config = dict(
    n_layer=12,
    d_model=448,
    n_head=7,
    n_kv_head=7,
    head_dim=64,
    d_mlp=896,
    vocab_size=6248,
    activation='geglu',
    norm='rmsnorm',
    norm_place='pre',
    norm_eps=1e-06,
    positions='rope',
    rope_base=100000.0,
    rope_fraction=0.25,
    qk_norm=False,
    attn_scale=0.125,
    bias='none',
    tie_embeddings=True,
    parallel_block=False,
    extras=['capped logits'],
    init='orth',
    init_std_qkv=0.0294,
    init_std_o=0.006,
    init_std_up=0.0294,
    init_std_down=0.00424,
    optimizer='muon_variant',
    lr=0.00934,
    lr_mult_qkv=0.5,
    lr_mult_o=3.0,
    lr_mult_down=1.5,
    beta1=0.93,
    lr_head=0.00955,
    grad_clip=2.0,
    warmup_steps=200,
    schedule='wsd',
    decay_fraction=0.896,
    decay_shape='linear',
    final_lr_fraction=0.0,
    batch_tokens=131072,
    seq_len=1024,
    doc_mask=False,
    train_tokens=1059000000,
    steps=8080,
    dataset='wikipedia_en',
)
Each number is 500 + 50 x the weight over its row's rms, rounded and kept within 0 to 999. Layers, rows and columns count from 0. Numbers have three digits each. The size before them is the row's rms in percent of the matrix's.

# layer 3 attention query, 448x448, rms 0.0462, rows 56-104, columns 224-279
090:352485538478416572435456515518562438437392609444507521494406533443559544432531498488531505513477532494518479486507517496583504548543512490476493572455493551471561504494
090:475524566650516447550493486494502603535554507548476476524503456437427496540466443558518507449499526486509403546424547525429480446497484517518419447457444545487509482538
086:431498458559436491459536518593529489578477510444474483454474513429503546496461473467452620424466490453546536522606486424538496394481541531456513480522544605414620435493
091:582494502454484550446485506428573436607485518498458500432381485470499504520530535446495577474410518564493471506450406470566421498497426529455546417485441476492616440446
094:446614455548485444493482449345493461475581457576487514312514514496490443562611465489506460511554526521477506513408483454551471350456481519524463526494590494542594411516
094:493497499524517592405574519522442499501451513472472431494521411498492431476520487395388426450506523423503474457633484483491508434501478561583541472503542487428453453466
095:582556461509516479516452493472501518379494577498524553460488396528503438478530526489528438458525499475432507487475556503527489568498401496512535444513543454498557529584
096:535457420510522525463550447574497412542508482426480515493560394478553496488473461552493493398471476487495488487507537494483595455460446470434446513518562523515438500462
076:400484627605474512491522494502574527454489509510553546509521487396469489516512523515480534466507488488522470545601558469508500508522416571506552455423522505459515468523
092:552488444417518401481514561569408618580552550503582565449452479504587514449434461476408427482513595447492490453478432535523597511433446553478484565577437518479552487494
093:515495533476503607593536495508559452424510501437486544536474526470431508400576477523543487421528474519436478445462485490440475511486509574490545534508546506520407498491
097:486475423516505546445536362473470429524553466395476493575559553455458429529430482450475478471499550518527485519491482516568512535487429590475539589504500526444495526539
090:449532521557524547488516547467460473464537582499473578385603570470547638515518510549516442504477499593488425527520511513512532504571466444438420541456545486559561430459
098:527455440459534512519514572455530618494475457487483529433534564505533516473531495473480443467546519477458527527318467505570518492435439494561490481475523392495566408454
076:568481432446512499545544516535482453420591579533439531506483468510430447456528548490521500522527443596387374495537504495478532509464518481402440514516459436475590465526
095:576570494419522518487504561456455501441480510530519569541523456485516536418496583523445506485478583562472477409394467458551568462438532586492505534530570448468602367496
101:524538445555511499486487530507557529457349560538463462476530427497505487400568551599490533454531566533467484503447499560552506469429508519473510494589534471529435460581
110:582541519441426518449490566473569480501471519482496521581530532531455536435523547571377536478564517529437477494378535493494581484424478513438533518493515538511527536515
104:471510554448476559504516523533563432495546343536536468478526578555495482593454440462623461488557511500610495541545510512511492440526475554505446460469452462623481454497
102:430495480466597524482550584465614529498566490502473462515423532476504440543494491377427499469478501464472450492454495516566538535416484513513582515480533512419505511508
103:488487509478554465459591438457608463486600493526488470595502502509488540466489522469575421536568499504489479531582489454543511528503526509407479523472468456516541510390
107:419536535501542498507451548496501490501448572410417497445602496375539503502554441524520397432441575600461445497486524474578607460483538595523549532622537572463546430587
110:529499599513493501508478563512449512540502344516621504615469448535407480463502551545511529547544506588500538459500533541449433508553535432481443561394432450580481424459
103:614485492517545469485453495460436416576540448498382504567500454598376497480564550471559438434490483484608495500546622514549557475443453544469486424466443458535449449451
096:550499589599557442470473553519498547480573472483456480488526502531495512470413527514564402499595564431498510478551496443553520457508514458495461594482461449517553510500
101:580494447460492439552509541469519549444441416484526461440501538493588480464460489488497512479460552565456427562434526480561417483555496511411531495508634509476555528499
100:536453539594528438373439469566592475512546429444484451500596433493535513455481465389396590494412502563529493500560564564494527414465448464554552476531507436459484461577
104:462569507515626462463562527461518499553585467508416525428382513439457443573577556491613493526581544551425410556441496479526513418516517527535483570516542495487446484411
096:593495548498426545501533506500468599486479448563498468478507500575590546458444530489452496443503509538498483525494425411419461470597456514413534486396491460441465526428
101:472449580508495481476512699578583522412418547438646470479463433480538495381454454625534490576514518432528457485529481468475488523575474448489486467523539492500464478633
104:551528418482543554557472527601503449541516605429491466530525547555519486465510395501533476504551436546493407412491600477380500491526618515547574516459554575385563557657
103:452452482534535569466429584529567474549547588452603539389552541512619498425545441559485526480478551476538452414484384508535519481419499487536473498502532581566590443529
104:493577522465472478521548585479461448444522421518532657447489488556465594516483418555581515551591495494633441482471540502502445402410450503481501556495467396549505498483
103:432568461522488455509490567500525516465422522464465478529443476365501538503496464521484451453432512452559480560485535501614570514448521597520583543525483496378471475532
106:409473514562496520557507464499560495504439463487548541494600489437515587390567450520466469576581618465523557547500458507485543451468584532480536493500446582605530569580
103:487526567501463595500544492482438420559496473525476543406500532502528599535520469589431480554435389509560537463548459577480461585521562532539486459527573540499567537471
101:540577503505503579434462492547511473501527499470446499527613426462432549486485616492450529409494433510521471520441493496467481516589536506455512527479449475469442451491
098:455433623410434564447501486471443513499530553596512478529464554510528422407539487517559550551523418502394571456597459494546441561517478522602528499540489587446601432485
104:519437528626499447422492460472535503497520491552466442544487541502558448487472424498528485530488537519550483391470459422659488510588451515549468527527537477497541518620
102:541483493521533488491474567542503475549470452494509443455627510518568447464468547492549502532481504544448430494418643512490476475445526471442523546507529674425428486519
099:618508468573448497511462489504392444513556456465570452472489510472516485526450413471525544500585534486501459473437520501349444520509444440558459500536488551510528467484
104:519394491575479513565508488601527518507453566524524453442571468471496558460398587545371445465496469481529557604486501481611547487488501512453490584439576467442499542500
104:379477505407510459484455444478393558437457559543441473502511417362543539449559419449540501451538577481513475557528505443497538479465536482454513437548539538475445595528
106:565511492444396426498524587469593530389470547457593567509482499428461539466584522473437548551444486445510519572559516523477502443437552503459507415469505532501477593476
098:476426453579479537542539548457495638480498453589504430590569505541491545591527546527595528579534584476497561570490435430520531483546474553449499459473495456547455518542
105:485546560532571521486493488496510542413487363491469534486488530446533506538633449550527532542462501554462469607526476506507521493419466564455448478551546538445407450439
102:547491448448445486541505541459369568518457531469461479575460451471449494508611495486528556535493542457527529508480494568399455586548531492508527428542494517606503492548
100:455468513476508491544477428510530616611475479522462453515457533527455499529519539413398504466544476463567496489504408543567489439466489434496475434494423484555446516522
106:461445524546476484500488450485442573430401456481540426570490472500556526523493516532551497435625624362520518495524452507441492511533480481488410502535503488544362499430